Part of a small language model's weights.
Size: 11 layers, 4 heads of 32, vocabulary 8192.
Architecture: RMSNorm before each block, rotary positions, no biases in attention or MLP, untied embeddings.
Training: a variant of Adam for these matrices, 119M tokens, 7251 steps.
Each number is 500 + 40 x the weight over its row's rms, rounded and kept within 0 to 999. Layers, rows and columns count from 0. Numbers have three digits each. The size before them is the row's rms in percent of the matrix's.

# layer 6 MLP down, 128x448, rms 0.104, rows 0-127, columns 280-335
091:509476473473593525433482468506448501474498470509507541537504519489475563476523497529440524524491465564545461486541401415513477556539521510497487529502463538516500491439
091:461545505511526562517511424536433502424453507463500492447571498466483476497486557381500548498519446466498477573548454481531488496457495489506533460501513479455585581556
089:480488521459570538463430540502540513510493526457460441489473553517466543479524525487486414582503538487534480486524463434569453494494558429533525459513496492566485480473
102:507445461547545522484572441498539436464452465501458445487524563497531536465530497543452512516496513496470516562468488563501451520470543485499542433519504494487556562526
107:453597505547494478490477540539542518456495530503523559506435546470540450487481451509512422451494554547483464489559582464564509513450525425498524503481476534546532487524
091:517503507499555460488440532493491481481549490466514541495517465459545518505467625599465473482580451442483600459573366495482466544555506473509531416523565527516465453495
087:517472454577548412528496547501506548531470508564526490493533478442566535511512521456522497531459499511436546538512581540549515563495528510496529496509485480495466434418
097:506502507467457407527517539473507497510456405535587591500512512410508461523559504498561506479478424485503497455513524469478489477481561481479527456539527507430518525546
095:537407470631453478451575505516372488497468490463465475412460491474524456522450484425555543482494599558493547508534544525495493421535506534489540464477492518550547480521
119:452450588433558493457504450472566536464491481462501511474509425540504501464507493507423536518574527475489458480453517516519470490490473439457512532496514511526472478456
126:488456511480554464426569492506524509567566456407502501439513482563477526443460482370507433479443464464547499480442508480564513446540489544444425499476537491509420477489
088:486535526537440504585498459542428481452492459542435556510488552493551485528530487505498491530453476540490538468462483556500439489499545459513494545506498425475502498518
101:534540549544451491501542439565495460492518504535422524452380480533546474428548506489501569492434508494552544389492508481484558470506529592532558518500528464507488531504
099:482539481490557533410473479494514425498479438449499462522545538435468507508558490490408510475504474530506566536527481518588473449441453478476544425500557483585511549525
097:478486497491421543486558443506554506532511519547458449550503550460562505520500568468478508475519558446551538466522520452555462472429491513481496460452403562413507557500
110:507543490521466561523536518457540567538512537505476495528503477475543498490444508490482530446501443502480429488446477562523481491576511528503548583439585571505546503479
091:517460584514422524473507509524512452539468483463495481498505541422454475437537482486476589536475408422544502512488431432421466579466494506502484520473543432475431482482
100:491456454491470444545446496455525527458404506523450547440471480495438516407535502454541504526483564505480520477545512458548525455516427523410493443559510456571472451473
102:525429500498455537529489445564558497529437527462485479465467469461478500469453528457564524456461479632427490472472440496511540468440512541465510528463556477511499446451
088:504516518428518517521506480537520540483467563600505478457425519534477461490560484455486453539447518581479503449488511453494506550501512503561473558559521488585513504488
099:515501491602494521486511528444475480463480501489443480537509548467475553541509472515488463459497495551518493555530518524448529600521501498502569496453543554477499479470
104:488571532505514490527489555460457449470515499493548501440391499443447483464491524549513441567493517529507534608509589514522433608588493408522489555467559529534488410501
099:434521485516560576462401469491488505520530546489494481484476522491529487501487457527471517539494538543451486434531532462415508461527477588564481515517470534488518540528
105:448542461454438518532515528501490455508515512522524517530526534483452454445487412477553506578453486509517537528436432503470509521577496504463469518490502514498532488519
104:459501480467468464487563546472575544508579494445536499518564453483511513527443477530523485497508430538514478434492465540485450553449505528500495509495519479535459535495
095:536488512428529532460520562541503525516471564494478486451481587523467499493488466539477506474502533495462482476500452484488517490571452508483548561498434480531512529542
093:504548460446474514473490474528466550511502540440539521534554449462457490468543483514476587458529482440481432558451522519510483551446541440517441506513466454534526515454
098:482467568448528494501537429534557448475461501467494378495493606492480434458490504489491520558504484486549465526443514498550546526505514444535468468495561507554461486533
100:492497528502554564521520519583495514479481493542447498455452503492490462525516540485441493523459492503494526592535520467459480532433485538484509491506493509523611525449
205:480531485446486544498467437513517519480437443525478524438510537610490502529576459497514521528514540516512501542558458516448480513483543538450534489559456500527519474492
098:489527499511576522545480502500497528525567454562565521472497467434496506455509514402450480512586483532538505500528458517530528462546546481461514557548450503488441487539
093:546603467483423515579475495493498465541451466540515531437535530493502523474526500490569427474484526448475488600534471501478510536549507475476519489489524457572498451481
100:534412475550495441511507572477473474562482501497463562464468483488463538528519504527498429533451534537499512526515495527515474515499518485543558506551506477540527493486
099:525518443418467548482527502489553502468459463407557430492514457491531492522512545483505522493467505513484458532498458571526488486514515533455530533481521544456499512472
098:469518426470531493483443508468469503448555507518455485507486491505445486522555476500509447572507570507567457508504485452451480451524453507528399554567552486451545515505
094:509498447414521476556519437520524547531542528476571559485561543476547514482487446537460521483466515581564484480486537499537499461514509495480549460500525522424535597500
148:515460524490512488486515483458508507489505507519575464520502496510473492591567458459563529515593506484583507498493486539493467482476502505499498498554470407507590504463
097:401480488418453457449462535506536481533549418494519459511539483457514490558492504490508555510483558552553479451499484529556569506409460493470443522497542477492505533452
096:451537530485503504505522502572472477521509482515491595515590473567595530490492465434525441459514502460504480474524418528467520452500493547446516481501519515476517526517
106:478480503537460458394463514457567514526397511534476525487578516482438441500556470530492499549543477537477467511499531544546469543426528462518513475423475460502563602476
098:471567445494502492454576531543457523492480567485519449521471507493533499491551443486469458498477486500483579556497473510468556527449411481552498520536508468499480530445
097:528558444545522456490459426434519483504503537436546482494549446443538496511478481482479529534515467491550487491418428498538515507514560505530499561468531546480530556537
100:464464445484513487485483549560545458504515478424518520544520466454487565477443486499463530494502491562497480504578534459470497478469536475534470569500519512477466521584
097:438517414510519548493537486557501562471514508510529478500561453628506461506512478488436488497486485451436546487464453472524574538494530564504491603481448569493482524517
093:520550451543421497557551542512451530513492501437461521522481455423557560497502490457490546470458454513591471518507519537485498465488453483525476526454541528555553518525
096:449474477510576504495491515519515501514513496393545404514495569430523471486458564419551476528496476450578533495565469558437449485507586513476561512477482494500521484558
092:463525435507471560559535512496579504473469447459532535488440525502468496503473523481522493524458544445489501453518506607560502546541504633502526515528453475559529449497
095:593532472538527479510487473506493444516485436512471490495375509503468533513516555524500515531461455451486511503550481524511544486458525523511516477496467492507486482498
089:487485500452524502550495483508553486523550451491560505533421432440475528505508495492447566460464595470431560449539537521509500514482534486488425500531499447497489487495
100:476477479464480440515481499556489497443553481509522553481490492463473500447521496546515537432495576532493435544523561451481494579463481470424508465554493411518534455501
094:435522486485424478520440539535527594439464488501487516514486468475604499489422485459460508471572524442526474593528503570459470496503484584446437475480511558508498422526
099:539528543474422439582477518559537410490471505484520533496489536574499518503510478557493595520535418438455501510498490521556508492415493456468603531490510510534481501429
099:533507564472493508550492522555549495537542564492544526526481411482492462430487485532456494550488465496547432445449538559479540432530548505510505434465513493447511458583
099:535468482539484455517464518461570438497481548479496498509518581505529443552507493468498523486502471479514531531465622474558485508485464507504427507489463484461554493545
101:490470492430519525611401489518461527479492443551408481464471550516500608477498466534504469541483455472509470523491454474453477513489502460476528465503495457520503429477
099:482528481504498476454535499540493521544496482360488518494524522491518527512500507476506483508490525564512505503468501448571564459559496503494480529479522537556482528449
097:499449479502507457455477502431487516593489521491512428491499485456487563487539462590485505578485470589529512460466511566492478507458538464504475538562502518505558549515
091:515514504464469529512452488469537593481537499542537553498460480444459371461485438472545503459494509461484476537489458475520479527506585572500478449491518471543469512534
101:450499502472524529433496478478514458471496462548478502436556536480513521473445560518509483535429477526481501512544538496535432532531417406533519514461486580521462489472
099:468466489513550427534553451492485458512432536525510431420476543554515488423463525449437517533496493496518534528493474524509520510546459536498552424467513504533466575502
098:569450551460542483429516509516476564451494501568467537540470469508515429479515549415532531538429516505496532547524563517491443487520478526501507443484515485517512465492
094:470516513517475474482508494494581515409552489553474473496507546481480505488484467516511485494473563520526455491534542540543502486511480507538486432393510458466509524474
094:492472508477501469502496481502444466487453450517508425500468542530484589515514493499527534489519425510497479553506501502522506531523515514441476469587483486515528541480
094:525439512516548488501532491532497490528491502478563512435520498409456554484449538522564422460510538482513502578450477459486527538473490547493571469510444479463487490530
092:450508446584483564533445523522433486496507438519496461518522439506459520489506540449582563527487518479471522527456517485472525545503450512508452526509459436475494543517
092:489519514528516500521500556485529512575492483532522492465462498484466523553507512484543461576436554407487516466518506595514477506444473544532499445488524535542467534486
091:489472537476490482475570479543463446527498573446557499512544564569496510479567447471434558489550436563438508514467517540526530505437542454526553479489479581433475544548
099:533528438500496569505436501504578518411503491525429524542503500509475447471516472463493524457528531509438505503532496469439481521459514572470495477470425507464472470433
092:512499473505520442508468555483512514533431498521485559468468537483562467533529442443544503480440474519468439499485536511495508536501546553467580504521539538496541520519
095:484488481470479524514521509495492511514505577529544491511577488383497462488459527462487567441515381453527460497527455447523525497505457430484486555537580564560452523544
094:441455566455522565568486475506501504471444471572529522460501483543520476513548582506482515488444457527608521482523497556439494491469508471490451480482478456528477479523
103:586491496491639557533522482456437516490474564499528477437555462533536493472414564446488438544475490453532516423469498469511470530535463476506509515432552568502524478498
095:484473558498505450528531451508518489556513450524522516469561508533476426447517461448468574493544451424533485500517504457593546476513540536523459464519510529479522530564
097:503475506548373516504549526503473486548497505562535568535565508526470472511415486613551497480481473509457528478472459474556436454536447501504515544511476517528479490555
099:518538476483584544497548534539521562441555506519546437454464509467523523542514512470476419571550546609467446524500458562533485488521535392529539496493516501515501545512
103:498453470492515552489481445449505503473495533538516487459470501541465489502453521501445546514432488505484510477491453557465486566480506490542537459454463525560529480582
101:496495468464450488546520444507492512488534555564490487549503504523541515511510466471466498557485628517443453444516467470512511499492515484480463530515532520519471518548
102:559520539488410527526534465510447502518534577435420537482572504529574512520520502518531521521535539480460594447504521528540512461605527531529496500480529462454538531522
107:531492473621504548533506496450471447511512456458528467590469491562512526497477493551550461426533469558483525479586619602521527464453511494526535479521523441443512535412
104:497475542596527511501506453476595500487562475544551562545464446511547561502478444462510459514520460466432478477507548537522566446491489476467465613448488545468479527526
093:484525453484473513395544416491530505519540484500481490451579468472503524488518450533431448482478422492513443459498431493492528485504481477502508474520554536480463559455
102:474523487456482436484490509613571514509549508519538558544532474499525477509480499505482453442500439471521561541565521489535514557451475515567528573454501536482479518461
106:456483496509522513549478513536490517476527461483559480572520409502516502477422585487518463516500478533470552523488615478523465527509519474594434467510503396514515445556
096:509526432430486532360472530518478450459497509496510485622452552499523481486521491447525491595549403499454492506571454534480508510536515519601537576550479497458520518485
091:544463476549444463491552557506451487505556499512543581509487498492494483484465479519522479471524560567535569542533497526559437416501499497538510481607532547524526479554
097:510537518514489521431529430495434502471534495518482544506507445450484512447547513543523516468531467467429430523519474538507468445528445483482476473521443472545427518526
099:475407472501594475454504534499516566449490541479452495533507481551511496536520504525491502520528470482437504539457454527520527507501518487561448554519506515560520520546
100:509494588591484601571505450472516543420525430535456538444467493467540472536488610486568601450484534499528479507500452486557555456512553565426550483457491487508505508485
094:489554508520528517576502507493450511536548566528459547499442523380485520540492477467526514482535523470560507518573487533502536501560591469469494458488500507474420464508
101:494460533477481503474505547464562555549474472545649448504511524478501505480473462591498498495490521501470488458491436502525520469520477509457517457473547457585531507525
096:483497399516521445483554563454488538491510499512454498532438467470512576494516505569460427596518488504499436529599513491460520546517524527505510446582455473495529539568
091:532456523555472478522571563497490546540575494500531516524447447530540517538476476430444480544490499539476519543547516525536468508451478487525388483500500532479491511442
097:421516559432562511526555500450575425548472509514502540480462474558470525458477508432485463489513540496519559482465525484505452538459472466490461512469520534449467445518
093:568493481536474498568462495510567542486496477498501489502575488471455464536491516497535535514524486519486460520548521576457614497524498535444508462525574516553580451532
093:492481518488485480399519546545522421524481468435487463534544527498532518487492519515514469493513479523484556550476513443487529499406498498501516504466464473537477524469
092:461478552455485499503554475449503491534477490486543478514448504503535520561524513508482538493498459538502570553536537508570507495568461488431477474477474528425525520540
110:428457608507532486416482490490497507534537502417489526533631459563515435486501453530474491525530466455456416468527539574464543482538536412581466488487542453506474574546
092:472472609498477527496480464474558517559487492587475561461529491483564474563503511387536477458474503497553471446539575549540497558545504523504437495501474489473478509453
092:552542465472468551505517422543506457531553495504495465527517482484542505507531507499424518520617432578606431489552537471505477516562599500559449457459475509495526443486
096:499548380524463498522487502493536531617447462470427504514507569433465493484492554483467481405463478524477471539462503501572490583512443476498417524535561542521385453571
099:471452493488466532537552493461488453566546538537479544477484472494564572501441505523530534512513492513522467476537486553500578490538470528457458468491476493513411450589
100:503512492461585594514438511536514487490447514508453493447503555531451535534496528569529489465474465458533516525460557428458500519515494508436495554456481450537541448466
098:481482534555522439498440512514489510460521539495439468486524445524411517466478529451520469509519406469469506514489566475467611488486421513464474467512437496454551471481
091:533496447446435529522517487488499432514508508535502484455540536493503509499540513508507487523536559518525520412478495557499498543532500418420441447555523450486457473570
104:537531474517506554480493486474500555534569487495404495499550485496502489605493430412593497482542499478464510538436491534471472507499454523496440420467473427469467485512
095:514575510538527440440515527521490476495544491450507501581506448485565481478450584482435451437560452479542491553560459503496561508491554472470522504533514601453470393557
095:491458445583457481529547491563481552514503429457524586449491577499487511457463505528470461507510471527501560535510543430478454503530491527474478524498499451573490433484
102:548574500503507434481498477439519474549510421491498463445463475546484570466466496430458474402495483472503511505525497502463532426542459555470477512531493478528477501493
095:513497553570469488473500461407522445507484546522445504537494498495533483556513508544547500484537522447412513519478533523549500507483385480537477523512539466537498501493
099:494446475557517538550462498552474507551489530518466532494555545485509529511483460548488527502531485531492524413456518451543487568525516509594508517532444540481474537512
096:509472485526494517538540498528468483540442421495430440498473477531557455416485448480468508509423448501452498549509507493527435538551461483540500485497506488490479427494
097:463530530511515497557465572421451507508517569503492519415556468530473523481454537536473500516456486579508475530488493519506499536498516485561495567534490536456468510547
091:519456494499508455467529447552432508493537480432449471491572488536495439521474492456528492486509512518475492463481538472517508441547514518544448559501523456520461521480
092:402543546526522486544487466536527536410527540519510458453510488426532416497500470484457533568499481506510510518529534513475514498499506542467494539468488503444562464505
099:420458501481523500448520524490500552453535566521542438433468528451539490509493443466477521540487473478512462473530452484542504495454564478504545489508614448477536526517
097:510540538473520457526454446558479555517532461501456508535458464562531478492489492555467464460493541458438552450573548500491504471450532503497465551496428523540478459476
093:449486584514578502481546496541488499506466546486477496512537522492588508395475571534556483471493492540496476533540496452410472505548411536434554470483499441498451476436
096:479570474504511542498487469428525558496476519457484502526463504435492500493508514575512561512554531481488590490525486460440520533467512636520540522519463436488483479516
102:484445574375552556510492498482472558488508515471491522483535499505503567566486531501439456505470498435453518447478510490488571448606484477526461507527537508446483527482
097:517543501500495498550529561460463584447488512502441581501466519475477503477538526526431487534633511502561433532462610462452507473462477542469465413486505541541571544572
102:477574493507390559540555490461520590526495544552522575461456456517516506463545443548505447496528471530528573504537562521520547537520441524486513517497502504516499466477
097:563504498534553521510451486491493544535514517472433490585539456510463538479557505493450473467449537579440474526509476377494528481526524555510471372555545502480422532475
102:513485525482449450537549482523499468505497639528563514561525477471509471500450524484518501380518500462553539518474483481464558530480473451441427446486498501599571511520
102:523489504549468493583447519475501498439516578532514546493422529497480445462506463485526540438494537514427564502531420585469495501416501442493501512536466483517525482474
107:481432558495497494516470554492519444526559509511508495443460493476546512510479519428454551500459519470607499541505445509497497575483513538498501508524507542550465507555
129:529565551509549545534456517488518535489435500538496530493465550540522455532569474539568523532494499489527457535528473482401523486506495487491531525520484502537522471500
111:491419468518506437483499462560507523500427438495472499439479491589508544555536467564477541473486486536525459475450518509492501505466517515478542559425508552522473471513
102:502540490428480491556419545513460494469522515479465498499538416497481415464511514559528466526557577466561464544543487484544505487522524533542488427559527419470492531464